Weights of a small GPT-style language model, trained from scratch on English Wikipedia.
Size: 13 layers, width 192, MLP 768 GELU, vocabulary 4073, 10.5M parameters.
Training: a variant of Adam for these matrices, 5674 steps.
Each number is 50 + 15 x the weight over its row's rms, rounded and kept within 0 to 99. Layers, rows and columns count from 0. The size before them is the row's rms in percent of the matrix's.

# down: layer 5 MLP down (transposed), 768x192, rms 0.103, rows 672-740, columns 144-191
# up: layer 5 MLP up, 768x192, rms 0.0985, rows 673-741, columns 144-191
down672 079:42 56 26 53 51 74 29 61 58 56 69 68 77 73 51 45 53 69 56 74 70 63 35 70 72 56 43 46 65 44 26 35 11 60 33 49 50 36 45 42 27 50 47 51 49 56 39 64
up673 094:66 20 46 54 63 32 40 55 68 45 49 37 44 55 53 50 46 43 41 44 23 34 51 37 41 51 54 72 65 44 79 82 43 67 83 75 32 62 72 62 61 55 62 48 69 61 29 62
down673 099:72 59 37 42 48 36 55 49 42 50 27 38 46 47 56 49 48 16 95 52 54 65 70 36 25 73 59 56 32 63 63 73 65 26 14 48 51 43 69 65 64 38 64 16 57 14 50 25
up674 108:61 37 46 43 99 66 61 83 46 43 42 53 59 58 50 50 47 32 50 25 41 68 58 58 45 67 49 43 70 52 59 33 49 43 63 58 40 64 35 68 37 44 65 39 33 65 19 66
down674 118:49 21 24 44 70 31 43 67 55 39 48 58 61 17 35 61 49 10 40 43 61 50 63 32 78 26 43 57 69 56 23 32 63 30 34 83 25 49 37 48 20 54 53 46 36 51 74 37
up675 096:63 39 52 66 57 71 62 46 77 54 41 43 55 54 53 23 40 52 28 48 20 38 31 46 51 27 47 28 38 47 72 37 41 54 46 99 26 40 69 31 57 65 52 65 43 56 39 57
down675 100:63 23 61 47 51 55 52 53 49 57 63 39 62 42 58 77 88 41 45 54 36 21 39 54 53 40 64 59 35 36 31 49 94 17 70 54 47 33 46 62 64 52 42 63 33 39 62 87
up676 098:54 56 53 56 71 56 65 73 53 49 23 71 37 65 12 41 45 40 42 45 67 53 43 62 57 46 45 46 24 60 46 59 27 44 51 43 47 46 60 62 72 40 22 51 76 59 37 40
down676 086:57 81 28 54 45 28 67 59 44 63 38 57 61 60 79 50 40 50 68 51 49 47 69 60 32 37 66 57 70 60 48 66 42 22 58 47 42 58 43 51 47 34 50 43 51 57 46 14
up677 091:41 40 79 81 77 67 88 42 66 37 36 61 47 81 28 30 38 50 49 34 48 42 59 61 49 55 65 25 21 50 41 64 84 52 68 45 56 59 71 63 75 74 51 45 36 56 56 44
down677 094:53 18 42 92 30 21 58 30 15 74 68 48 58 65 43 30 53 46 52 41 59 75 69 45 70 28 49 30 33 57 66 65 36 65 60 69 30 33 74 65 27 64 29 47 44 77 68 45
up678 091:45 73 22 35 54 46 45 56 73 49 39 36 64 54 48 60 36 68 18 40 23 60 52 44 53 45 64 50 25 39 45 41 40 48 35 30 62 62 51 49 63 74 54 63 51 44 40 51
down678 075:35 92 60 53 38 38 54 30 44 50 47 44 55 43 52 36 42 53 29 59 55 61 46 39 42 53 49 71 49 51 62 35 61 50 40 34 69 44 47 44 44 44 57 44 35 47 27 45
up679 091:52 38 63 25 74 34 71 23 59 33 74 49 64 70 60 43 47 65 64 33 14 52 96 63 45 43 39 61 44 79 66 57 58 45 63 36 42 67 33 58 20 66 39 30 59 53 36 37
down679 085:42 31 49 57 41 50 61 25 45 44 69 66 51 65 50 40 61 64 94 52 51 45 30 35 54 53 46 58 55 34 77 69 44 10 62 40 50 44 63 48 54 70 33 57 46 59 68 23
up680 116:73 49 51 57 46 14 58 59 40 61 54 55 38 40 37 35 61 36 48 48 35 39 61 40 44 72 49 64 63 54 65 34 75 81 54 30 47 62 58 52 25 42 57 45 20 54 45 77
down680 127:25 36 48 61 41 39 36 21 32 46 51 42 64 42 17 49 51 22 34 58 65 52 54 70 36 27 64 62 67 45 66 38 51 70 57 55 70 55 13 61 33 58 75 56 40 26 47 41
up681 104:59 53 40 54 62 31 39 33 54 61 27 46 51 45 50 11 40 20 28 19 55 53 59 51 49 39 38 42 38 46 41 82 54 55 62 50 64 43 56 83 37 53 57 51 49 48 66 38
down681 107:31 43 31 63 65 78 36 59 37 36 85 54 55 46 48 65 64 47 62 51 47 58 62 49 70 53 61 51 54 30 24 60 48 47 72 52 50 64 22 58 58 50 57 57 64 53 57 29
up682 096:55 55 46 44 63 43 75 76 39 34 37 46 54 81 28 55 27 49 40 28 47 28 86 21 41 64 49 66 57 35 54 49 62 57 63 48 62 63 67 45 63 35 60 48 54 72 48 54
down682 086:70 54 36 60 40 57 50 69 58 62 64 60 59 58 48 43 80 82 33 79 35 51 53 62 62 39 60 39 51 79 43 66 45 70 50 38 43 24 67 43 72 86 47 66 43 61 53 64
up683 088:97 39 49 00 54 59 33 43 75 41 53 51 39 46 21 62 28 47 51 51 64 53 58 54 25 37 34 52 48 41 54 47 38 57 77 51 45 44 10 44 43 25 55 52 50 41 26 66
down683 090:32 56 74 50 71 63 64 37 54 44 63 27 42 42 61 49 48 48 02 31 58 49 73 29 84 63 50 53 26 42 43 23 45 24 59 59 60 50 55 13 44 57 48 42 48 68 72 68
up684 100:46 54 46 54 67 59 38 52 61 59 48 45 36 52 46 56 58 71 23 15 39 34 29 44 41 62 90 36 51 65 41 67 29 55 40 26 36 76 41 35 39 76 59 40 37 49 19 48
down684 098:54 66 48 44 56 37 62 43 45 67 22 53 73 48 74 59 30 66 29 47 28 64 63 49 35 24 50 83 37 29 72 57 26 22 60 32 45 34 35 32 47 66 21 59 62 49 59 55
up685 086:65 46 64 62 74 51 46 51 51 36 57 63 19 72 71 25 32 43 51 41 47 09 60 21 27 44 51 39 42 40 44 47 81 37 20 34 24 62 21 41 44 40 46 58 78 46 21 56
down685 086:36 30 68 49 38 74 54 47 41 50 63 54 50 37 30 55 51 53 81 48 61 56 45 69 56 41 57 63 56 60 27 29 53 39 65 44 23 49 61 80 58 66 32 62 68 36 43 34
up686 096:65 61 70 64 56 61 66 51 72 47 50 47 56 59 54 56 49 32 00 44 37 38 57 35 44 23 54 37 19 41 64 52 69 52 41 42 62 51 56 38 80 58 28 69 41 61 39 56
down686 094:31 55 39 32 38 34 34 54 67 35 39 39 52 38 34 55 41 37 85 39 70 53 65 67 57 82 54 82 68 38 62 46 47 24 66 49 67 60 55 63 48 18 72 48 26 66 23 55
up687 089:44 22 42 68 42 54 52 62 43 67 56 62 30 49 60 56 60 53 66 54 53 32 05 62 43 53 60 08 68 41 38 33 74 65 64 59 18 66 52 59 64 48 61 52 39 52 66 41
down687 085:62 85 56 40 42 49 61 45 71 52 54 41 52 41 61 24 36 71 66 34 64 60 62 62 48 29 58 53 43 43 54 43 28 63 57 71 51 40 46 32 64 48 91 45 51 51 20 36
up688 087:57 50 66 25 68 18 68 29 75 47 56 35 33 81 34 53 52 70 60 42 48 73 59 78 58 59 67 30 33 59 40 48 59 70 32 35 43 71 56 49 76 56 20 45 55 31 38 46
down688 087:41 38 34 64 45 47 39 40 74 34 48 35 67 43 65 58 85 36 55 49 47 31 75 52 66 41 42 42 51 83 66 39 62 43 45 64 51 53 76 73 25 29 41 43 43 46 77 69
up689 087:43 31 55 06 32 48 49 61 70 23 71 69 28 80 17 75 47 52 29 37 73 38 40 67 54 74 77 45 60 42 56 49 61 52 58 41 37 54 58 75 59 45 54 66 46 38 75 73
down689 091:38 42 51 68 60 49 67 47 51 52 41 62 59 40 43 40 77 27 64 63 51 54 43 65 51 35 47 27 68 25 35 53 16 36 62 51 83 44 55 48 26 24 27 62 67 34 48 55
up690 103:56 46 41 79 52 36 59 34 43 38 27 32 54 67 65 60 61 60 25 42 58 59 65 38 14 34 57 55 50 62 30 55 80 76 67 29 48 50 39 79 24 59 32 25 69 58 70 57
down690 106:55 71 59 45 39 66 49 64 68 56 47 66 53 53 79 52 42 72 54 37 54 10 65 36 30 58 57 51 66 63 37 50 30 22 59 35 61 49 74 62 45 42 57 52 57 30 58 30
up691 091:54 31 68 57 77 63 48 38 47 66 53 60 69 99 36 49 47 44 52 37 39 65 58 49 44 54 40 30 44 36 74 57 15 68 37 59 27 43 65 46 71 43 46 75 40 41 49 34
down691 088:26 23 45 48 43 76 58 29 16 51 56 39 47 81 65 67 39 55 59 41 62 51 63 80 41 40 38 55 56 30 80 51 44 56 32 33 48 49 36 76 59 49 50 73 58 29 21 32
up692 112:80 53 53 39 40 51 79 48 56 36 26 56 55 66 45 68 24 23 39 60 50 59 48 60 37 60 40 62 47 70 16 28 68 36 66 32 19 65 26 55 46 40 61 44 50 37 30 46
down692 119:47 40 34 40 56 33 39 49 36 36 61 53 55 46 40 48 74 37 73 55 45 91 52 51 60 68 58 59 44 35 34 35 39 41 51 47 47 57 46 60 60 69 45 51 55 46 40 53
up693 105:43 53 43 44 80 39 50 59 52 26 54 34 27 50 40 40 26 50 53 61 27 43 28 32 53 55 47 11 69 48 46 47 64 43 36 44 59 57 57 76 49 67 37 15 17 55 63 71
down693 111:54 37 55 55 56 38 73 33 37 37 47 47 58 57 68 21 41 40 70 41 42 63 36 58 68 68 26 72 50 57 66 59 59 39 28 64 64 69 51 90 39 00 53 54 54 43 36 32
up694 083:33 51 46 32 35 63 42 59 47 52 52 73 50 54 68 48 64 61 56 49 38 21 68 31 31 46 26 20 83 39 76 79 64 51 21 52 52 53 42 52 72 35 56 85 53 39 34 57
down694 082:31 31 31 42 37 53 39 45 39 52 45 57 62 50 48 33 56 41 54 64 63 29 68 38 34 67 44 43 71 50 48 31 36 30 61 34 80 28 40 50 64 57 40 63 55 58 68 94
up695 096:41 57 58 55 71 63 72 50 60 62 61 52 34 49 46 36 37 84 40 46 55 64 22 68 41 44 72 43 67 48 35 34 66 51 36 62 42 83 39 37 28 74 32 38 36 69 58 86
down695 096:36 61 63 28 44 63 27 70 53 34 71 36 29 21 50 31 43 48 06 71 59 59 58 43 63 07 54 56 56 52 53 54 71 34 47 79 42 40 51 40 57 74 45 47 52 36 84 46
up696 101:59 57 51 33 43 36 44 69 55 46 47 39 37 51 36 44 70 60 19 63 57 40 15 64 15 55 54 34 49 64 28 49 80 97 60 32 45 62 49 66 73 42 52 54 59 51 60 79
down696 103:37 64 52 53 42 71 73 76 51 76 58 53 54 51 55 24 45 69 70 75 50 17 68 71 54 72 62 41 74 53 53 21 61 23 58 57 51 47 38 32 61 40 32 63 67 27 69 43
up697 099:33 50 54 49 63 23 53 59 68 25 54 47 41 49 23 63 43 53 44 30 28 45 23 25 51 47 59 35 43 35 68 56 55 43 50 38 47 47 47 66 93 31 58 49 65 55 33 54
down697 097:43 79 71 64 50 64 53 61 42 48 60 66 58 60 49 60 82 31 36 76 50 66 54 45 39 54 60 28 49 64 65 29 30 60 36 46 41 42 58 46 52 68 33 57 60 68 60 67
up698 088:56 48 61 65 52 28 52 53 87 55 25 41 42 60 40 55 37 62 59 32 74 60 44 31 42 23 57 35 27 66 75 63 54 32 29 47 53 60 23 89 58 52 66 50 65 39 33 50
down698 095:49 34 71 75 38 35 68 46 63 66 61 45 62 36 72 51 68 17 59 49 52 46 66 33 52 55 54 33 58 52 35 48 46 29 56 36 29 31 74 31 58 54 33 41 53 76 69 58
up699 085:63 54 24 35 63 34 58 34 67 69 36 62 62 56 56 49 23 48 62 22 60 37 40 63 66 57 82 34 74 51 94 62 54 48 43 40 37 76 28 44 70 52 42 45 65 39 49 57
down699 084:54 52 72 41 16 58 68 62 42 46 56 62 61 42 73 55 67 60 68 57 50 87 75 39 40 42 59 70 27 62 40 45 59 43 79 22 60 33 87 48 37 72 52 67 43 65 44 79
up700 095:31 57 47 72 35 61 57 59 38 55 36 38 59 28 38 62 29 52 50 64 51 31 30 00 64 36 54 22 44 50 42 65 48 50 35 44 29 61 35 33 75 35 29 38 50 39 64 64
down700 091:09 65 47 77 44 46 23 46 75 45 50 61 44 59 30 49 27 48 46 46 47 74 56 61 51 47 50 67 32 39 30 52 59 60 17 34 55 32 55 35 71 47 56 58 22 50 46 49
up701 104:45 38 60 59 49 56 67 58 37 44 22 55 60 33 55 40 65 32 86 32 44 51 54 41 43 30 69 08 55 52 70 57 72 48 47 45 64 54 62 42 51 33 33 40 54 45 51 41
down701 097:56 37 57 55 46 58 45 62 52 53 44 68 45 46 38 52 62 40 99 57 37 31 39 52 60 50 44 34 58 53 47 50 62 80 55 56 65 51 40 31 43 55 47 38 75 43 60 35
up702 087:43 54 50 44 43 42 74 69 62 63 80 40 75 47 55 57 27 47 38 48 49 37 53 41 44 38 61 40 37 69 71 58 60 43 31 33 66 47 40 40 68 44 53 38 22 70 47 61
down702 087:42 19 35 60 47 62 31 49 51 37 19 76 22 44 58 62 46 29 94 39 42 40 56 56 27 31 36 60 86 51 46 48 61 48 67 57 44 58 60 77 33 19 57 64 45 37 45 50
up703 098:77 48 87 25 40 44 26 64 63 45 37 72 61 41 48 54 31 36 46 64 64 55 60 36 24 30 38 53 40 42 72 58 66 62 44 77 26 61 67 46 69 47 43 65 29 61 49 55
down703 093:35 54 41 35 47 65 77 52 59 29 37 70 52 55 79 54 33 46 78 56 47 43 51 40 38 61 57 65 46 63 43 37 43 24 55 69 55 42 41 41 66 48 40 41 33 68 60 63
up704 094:40 43 19 42 64 40 55 63 68 75 22 43 76 68 41 44 33 51 34 22 32 47 60 27 30 55 36 27 49 49 70 57 62 58 44 76 53 45 76 58 61 57 47 57 56 38 64 62
down704 092:33 77 42 50 53 66 48 49 66 70 61 51 78 39 40 12 33 77 71 66 62 47 70 51 55 36 55 48 54 56 38 55 21 35 37 15 54 51 62 60 43 61 36 49 59 68 41 57
up705 092:72 47 42 33 43 81 99 48 53 51 39 57 33 65 43 55 85 57 55 54 61 52 56 76 04 58 51 35 46 34 64 36 26 57 52 42 52 67 51 37 74 51 51 61 45 31 51 67
down705 096:41 34 62 54 25 65 32 42 49 29 32 55 36 76 75 50 72 42 47 41 80 23 46 31 49 44 39 11 33 65 65 48 53 49 41 56 29 53 38 95 41 64 44 48 52 48 58 73
up706 117:61 28 33 45 58 51 66 41 25 59 37 55 42 50 54 30 58 62 57 58 43 67 17 42 47 46 56 50 39 35 63 39 56 57 53 47 33 51 58 51 60 40 37 39 34 40 60 55
down706 138:59 63 68 62 36 61 53 32 54 65 42 38 30 52 26 59 40 70 57 63 45 63 77 58 54 57 73 81 77 36 45 36 35 59 75 56 47 13 83 40 66 32 59 56 30 59 51 41
up707 100:57 48 43 45 66 28 54 55 54 32 56 39 43 52 32 45 45 30 42 17 72 46 31 55 61 33 81 36 25 41 22 51 52 93 41 57 44 42 49 40 35 41 60 57 42 54 27 69
down707 097:49 46 75 56 24 52 39 29 59 47 23 55 50 50 45 40 36 61 25 43 39 52 43 30 57 42 49 59 46 50 57 45 41 37 45 68 45 40 36 45 76 66 48 63 47 59 74 43
up708 107:52 43 59 38 73 16 59 49 37 45 44 15 34 23 71 15 40 41 32 58 50 80 47 46 69 55 30 53 61 17 75 51 35 94 45 35 52 65 34 71 53 58 59 54 31 63 37 70
down708 111:45 59 53 55 38 68 21 46 34 44 24 47 41 51 58 19 37 35 57 59 25 98 45 62 52 44 29 63 25 60 34 51 62 59 29 77 72 60 66 40 59 51 14 36 40 64 73 62
up709 082:73 37 52 23 41 40 51 72 52 17 39 75 36 38 37 60 35 33 49 20 47 52 47 46 47 56 48 44 71 52 71 70 35 43 43 59 42 43 61 42 46 36 39 86 33 69 42 61
down709 080:28 30 54 45 34 39 47 56 36 53 36 38 33 43 45 51 57 62 87 55 61 70 55 34 49 52 64 59 43 57 36 42 34 18 08 30 69 40 74 58 34 33 59 74 70 34 33 60
up710 099:64 50 48 68 46 50 70 73 71 59 57 46 59 69 60 47 64 48 56 40 43 52 27 52 50 36 34 47 71 53 82 65 35 53 42 49 37 47 43 79 38 55 68 80 68 46 67 70
down710 096:51 69 47 64 67 50 69 46 41 66 33 47 47 44 55 33 61 54 61 41 15 41 34 43 63 26 31 59 33 39 77 48 35 32 28 52 35 33 26 29 60 59 49 36 55 56 43 27
up711 091:50 27 65 57 51 33 51 44 59 65 53 39 57 68 57 40 57 41 67 43 44 70 43 45 46 26 81 29 65 32 32 32 38 36 20 58 32 44 86 79 62 31 36 52 39 51 41 50
down711 089:60 37 45 52 43 55 52 56 21 73 64 47 54 45 54 71 59 32 75 83 44 68 64 65 65 47 48 63 64 63 43 81 55 66 46 25 39 63 44 48 31 67 54 58 32 57 52 48
up712 082:50 47 79 14 64 27 28 64 37 19 49 63 44 57 46 61 57 47 60 58 36 64 62 53 43 56 47 55 71 36 55 23 47 67 70 31 53 41 59 57 42 37 45 66 49 64 51 53
down712 082:48 47 50 54 66 57 31 40 38 53 84 54 49 37 43 43 62 22 66 50 53 47 80 35 77 68 42 59 76 64 20 49 51 17 66 23 55 44 65 62 43 54 61 65 28 55 53 51
up713 107:68 30 51 47 43 59 37 62 34 48 52 81 35 58 52 55 52 62 51 31 15 45 20 42 15 50 38 46 53 65 28 58 68 64 70 45 24 69 73 56 28 58 53 42 69 54 54 62
down713 108:52 99 45 50 37 49 58 55 51 42 51 59 77 59 54 52 29 40 49 67 37 56 80 46 41 42 56 24 39 52 74 73 38 19 54 34 66 39 49 25 56 48 51 24 24 56 54 28
up714 097:51 40 54 41 44 76 75 53 53 63 51 60 58 61 61 03 58 39 57 59 50 66 38 63 46 49 62 51 21 43 44 75 52 61 34 48 49 56 68 42 44 34 31 50 66 79 41 63
down714 091:28 86 51 56 42 37 22 63 49 40 30 41 55 51 40 57 43 38 32 36 65 48 53 45 25 31 76 39 50 69 46 31 76 44 44 47 63 67 38 72 65 50 58 43 33 34 42 66
up715 095:48 58 53 22 48 52 75 54 69 19 64 52 22 65 48 54 33 62 48 42 21 43 31 77 24 35 59 62 76 51 71 73 52 55 53 39 55 54 56 50 61 26 31 40 58 51 30 45
down715 095:17 25 38 45 39 43 34 91 29 33 53 38 56 27 45 51 56 54 41 40 51 47 68 39 35 56 44 25 33 75 48 43 68 47 55 66 50 58 59 46 53 49 35 60 39 41 52 40
up716 107:39 50 53 59 59 67 83 68 44 32 31 58 80 54 33 33 65 52 46 34 35 37 46 43 47 52 61 27 59 36 76 64 55 70 48 52 58 47 51 58 60 33 61 41 32 40 34 58
down716 118:42 71 42 27 43 84 45 74 42 54 60 51 52 49 36 48 63 37 06 70 45 60 34 58 34 50 75 64 54 73 44 57 38 40 61 54 37 42 33 66 58 24 80 53 33 38 53 64
up717 116:49 52 69 52 74 38 39 51 51 35 58 59 40 46 39 39 50 40 24 71 45 42 47 12 32 38 47 54 30 56 42 70 48 77 62 55 52 55 54 54 37 35 42 51 28 57 54 64
down717 123:40 62 30 43 57 49 34 62 29 30 53 44 70 30 52 50 54 34 47 60 64 53 31 57 32 46 45 60 52 30 49 89 59 63 37 48 66 37 58 65 77 54 47 70 44 60 46 65
up718 090:41 34 40 67 58 38 75 35 56 40 50 77 49 52 87 53 24 55 38 51 39 43 68 33 58 42 55 52 55 63 43 75 74 67 22 58 52 69 68 56 56 61 31 35 47 70 32 59
down718 095:56 64 67 46 41 52 59 39 52 20 65 38 36 48 27 38 23 39 46 41 61 64 47 36 67 52 72 13 26 38 55 50 49 43 10 56 68 59 35 50 56 70 63 29 71 41 42 44
up719 094:64 44 30 52 46 25 28 77 65 51 21 55 59 15 35 22 50 48 24 58 64 24 34 14 55 48 71 28 55 54 53 56 67 55 60 45 37 54 70 54 54 59 77 68 31 50 63 75
down719 097:53 62 37 50 38 67 59 45 53 36 43 53 40 44 65 58 70 39 44 40 39 40 43 36 74 78 76 42 42 56 51 60 32 41 56 43 70 51 76 60 33 49 71 47 57 69 70 64
up720 088:52 47 19 00 48 22 62 46 29 66 36 41 61 32 62 54 64 17 57 48 58 38 50 47 48 26 51 23 71 48 59 55 40 48 30 65 45 56 49 34 63 27 60 75 44 56 08 52
down720 085:41 27 36 44 42 41 39 39 52 48 49 32 60 40 89 71 37 37 69 47 53 72 40 42 19 46 35 59 63 76 53 62 35 55 29 48 38 48 68 87 50 66 46 16 73 61 52 52
up721 077:46 54 22 55 70 72 55 54 54 61 21 64 53 57 51 19 47 68 37 38 30 57 21 37 53 43 51 31 56 42 46 53 24 47 37 76 54 45 59 48 71 44 66 61 38 55 59 53
down721 080:17 55 62 52 26 67 61 66 50 47 55 36 77 33 46 34 82 50 48 61 72 53 60 26 61 54 33 73 63 54 38 56 33 44 59 42 53 59 63 41 82 71 59 52 62 47 75 50
up722 110:51 35 69 56 56 47 51 55 70 55 15 54 43 85 55 66 41 57 56 58 42 66 48 26 30 48 46 36 58 42 36 62 42 33 75 63 36 61 34 47 57 54 40 55 34 54 67 52
down722 110:32 44 52 50 36 79 42 60 39 49 68 19 39 47 65 74 33 37 50 79 51 43 82 69 76 62 61 62 68 61 51 54 70 74 49 47 45 26 34 30 78 41 51 45 41 50 46 39
up723 113:55 32 35 27 69 70 39 39 50 78 16 57 57 19 54 42 59 50 40 57 47 22 48 40 34 65 53 37 33 34 50 33 41 52 44 45 59 50 42 57 69 72 47 50 67 36 26 39
down723 088:45 28 47 51 59 43 51 48 46 58 30 50 60 38 61 50 48 44 31 58 61 55 50 51 50 49 33 72 32 62 43 27 68 54 37 33 99 57 60 68 60 64 38 56 45 39 34 47
up724 100:38 49 51 72 50 09 48 61 40 57 27 49 67 60 53 73 64 29 49 42 28 36 50 28 70 41 51 46 52 19 37 66 65 42 24 90 48 62 72 72 42 46 27 65 75 52 33 48
down724 103:50 55 60 63 13 52 61 47 43 74 50 36 68 51 47 47 69 41 46 71 38 38 41 78 71 66 29 50 54 61 30 44 39 35 62 71 60 47 69 41 61 54 17 45 65 54 69 57
up725 092:58 49 25 58 45 49 49 61 62 49 50 60 59 55 36 40 52 49 46 56 53 79 39 26 24 53 67 42 40 43 40 43 51 81 51 49 62 50 44 32 57 57 41 39 50 62 26 50
down725 092:60 63 74 45 53 34 45 50 37 50 36 37 38 61 29 71 54 87 63 47 50 64 47 54 51 43 70 48 49 28 51 35 43 50 49 53 51 26 48 49 71 49 45 26 23 71 30 87
up726 100:65 31 58 62 34 39 36 46 72 39 77 31 45 41 45 55 48 24 45 55 42 46 33 27 54 25 47 58 41 52 37 39 47 80 46 45 27 41 60 75 49 57 38 61 22 48 32 81
down726 101:67 63 64 48 67 23 59 32 42 34 34 42 30 31 32 32 56 28 40 55 70 66 31 57 76 42 45 50 57 77 43 74 30 47 56 34 50 63 60 51 53 47 80 55 51 54 30 44
up727 101:53 51 70 70 56 47 70 69 55 61 61 47 57 50 47 46 44 77 23 56 47 49 61 54 63 67 30 26 32 38 44 69 52 42 62 57 66 57 47 58 43 57 42 61 49 81 56 53
down727 100:88 49 61 40 47 53 49 42 60 51 43 63 54 36 48 78 40 51 28 37 46 49 64 76 62 34 55 50 67 59 34 26 56 39 64 65 65 28 60 41 45 44 64 19 91 56 33 31
up728 108:73 48 62 81 44 24 55 61 59 71 00 54 44 51 50 34 56 44 48 34 51 49 41 41 43 65 61 27 43 41 67 43 63 54 28 72 55 59 54 76 39 34 23 51 31 57 40 61
down728 120:63 42 45 71 74 36 38 50 27 30 61 61 55 63 34 66 63 45 40 48 14 58 52 45 52 32 32 48 53 47 69 50 23 77 29 41 42 45 56 43 62 57 39 65 68 37 67 85
up729 097:63 09 29 18 64 33 44 54 54 57 37 33 51 18 22 71 47 71 47 44 35 35 34 54 45 59 58 60 55 26 34 80 53 39 67 32 21 65 53 55 68 52 72 57 71 45 35 57
down729 097:62 50 67 50 22 56 37 25 59 32 45 83 61 51 42 41 65 34 65 40 50 52 38 49 41 64 22 20 38 42 34 41 68 78 23 62 57 50 33 43 47 45 51 54 65 59 59 36
up730 096:72 64 37 61 64 51 32 61 56 31 51 27 56 38 42 36 34 47 31 43 24 50 50 47 38 33 71 60 63 77 22 51 50 71 31 35 37 59 45 66 39 60 33 55 36 31 32 49
down730 092:33 82 60 34 43 72 85 36 39 37 45 31 32 50 57 42 32 50 15 49 44 64 13 25 25 18 38 40 39 37 46 79 40 69 43 40 53 41 22 52 46 43 43 39 60 18 30 26
up731 097:69 38 48 44 34 55 37 39 55 65 16 36 61 66 64 72 54 68 57 36 56 56 69 34 57 44 72 21 41 44 80 73 41 51 57 64 47 61 47 36 61 53 58 54 45 65 58 57
down731 089:77 84 48 46 36 30 57 59 62 64 60 58 46 34 85 45 72 61 43 54 66 32 51 83 54 45 41 61 60 30 70 64 43 76 60 48 43 40 32 70 45 56 58 51 51 79 58 49
up732 102:56 50 67 32 54 61 31 77 52 38 53 58 63 91 07 51 33 69 52 50 60 55 31 55 49 64 54 35 56 56 52 55 65 59 42 41 42 51 75 61 41 60 27 55 46 52 72 64
down732 097:39 60 45 41 27 64 57 43 14 45 37 50 77 43 48 47 57 53 66 30 52 37 57 33 32 15 70 29 39 40 75 48 59 36 54 48 46 59 39 23 77 66 46 60 44 49 39 32
up733 097:47 55 63 31 47 32 67 34 34 40 61 43 20 49 47 75 46 65 40 59 39 35 40 46 37 45 74 53 66 65 62 68 43 68 48 48 39 45 53 41 53 58 86 38 46 74 44 73
down733 097:53 20 38 62 39 57 57 66 51 23 39 48 52 42 60 43 49 34 39 59 55 80 37 43 64 35 36 57 52 41 25 44 28 52 11 43 66 66 52 26 54 53 36 40 67 35 53 75
up734 105:48 55 64 50 58 33 42 52 56 42 33 52 55 52 55 68 59 34 46 69 29 35 45 32 53 52 41 16 14 60 45 38 78 48 49 56 50 52 45 71 64 29 68 51 30 50 69 67
down734 106:53 53 41 47 61 30 45 66 27 25 63 64 68 55 71 58 52 25 64 52 37 71 68 30 30 64 44 77 42 44 62 33 61 56 64 55 29 74 61 43 69 26 50 60 59 59 51 49
up735 104:68 52 42 57 64 39 36 49 52 57 33 42 36 57 64 30 60 48 50 37 49 65 62 32 36 38 53 17 49 35 74 61 57 67 45 66 54 58 48 57 63 53 43 86 42 47 49 69
down735 107:42 68 30 54 48 59 63 58 28 35 54 45 50 60 57 56 79 30 25 41 40 43 44 56 62 41 46 61 62 54 22 38 21 77 37 27 65 59 56 46 49 52 74 68 50 53 36 70
up736 089:51 50 66 40 67 66 57 50 65 59 40 72 46 78 43 41 34 45 41 18 48 35 47 43 62 31 68 41 42 12 64 55 88 37 42 61 44 42 49 63 63 57 36 60 48 39 39 39
down736 086:74 22 35 51 25 08 43 70 66 32 63 43 60 51 54 45 66 36 35 69 42 69 43 59 54 64 34 58 35 44 42 41 49 63 59 53 19 55 65 14 47 44 60 68 63 52 33 41
up737 106:46 36 78 56 53 56 51 66 44 48 40 67 47 61 64 35 66 31 58 45 59 34 09 67 42 41 57 50 41 65 39 68 55 66 84 38 55 45 53 46 33 29 55 57 38 50 31 44
down737 110:35 29 55 66 48 46 40 49 76 69 58 45 41 25 42 48 47 59 71 35 46 62 69 40 53 49 82 61 52 32 69 30 54 45 52 63 38 61 33 38 55 46 81 54 40 37 50 64
up738 108:54 49 53 19 44 50 64 52 56 38 73 60 31 58 33 58 77 48 19 24 51 75 50 66 42 40 64 52 48 58 53 29 44 28 73 67 40 92 44 67 37 65 74 33 44 34 26 62
down738 109:78 60 61 38 59 50 78 42 39 55 94 70 80 22 57 45 65 49 35 64 49 74 46 43 54 64 48 43 68 54 61 61 52 13 57 63 34 58 49 50 41 40 53 46 59 25 74 62
up739 101:50 61 50 38 45 59 35 44 69 55 51 32 35 67 25 51 65 36 48 75 61 54 47 48 44 35 67 15 57 59 32 75 59 72 58 63 51 50 54 54 70 42 43 39 29 43 68 53
down739 095:25 60 26 60 60 58 65 47 47 37 62 61 41 67 60 38 30 14 66 40 56 24 49 72 29 41 65 55 65 31 45 31 55 51 40 64 52 22 37 22 22 31 45 52 30 17 35 23
up740 106:72 40 49 57 66 22 47 54 60 37 40 48 63 58 54 33 28 40 24 36 48 31 54 62 45 54 33 70 64 19 59 44 34 49 52 53 03 69 39 92 39 75 44 51 48 43 65 75
down740 115:61 60 58 77 71 28 33 42 38 54 41 44 58 63 39 39 31 48 66 69 69 62 72 45 65 21 31 51 45 39 52 44 21 63 37 44 55 66 39 65 18 58 72 37 40 44 38 80
up741 099:56 23 18 70 53 34 46 44 63 56 54 51 41 49 37 58 70 39 47 79 48 28 57 72 37 27 76 72 59 67 41 41 46 45 58 44 07 33 55 53 61 45 38 45 21 51 39 64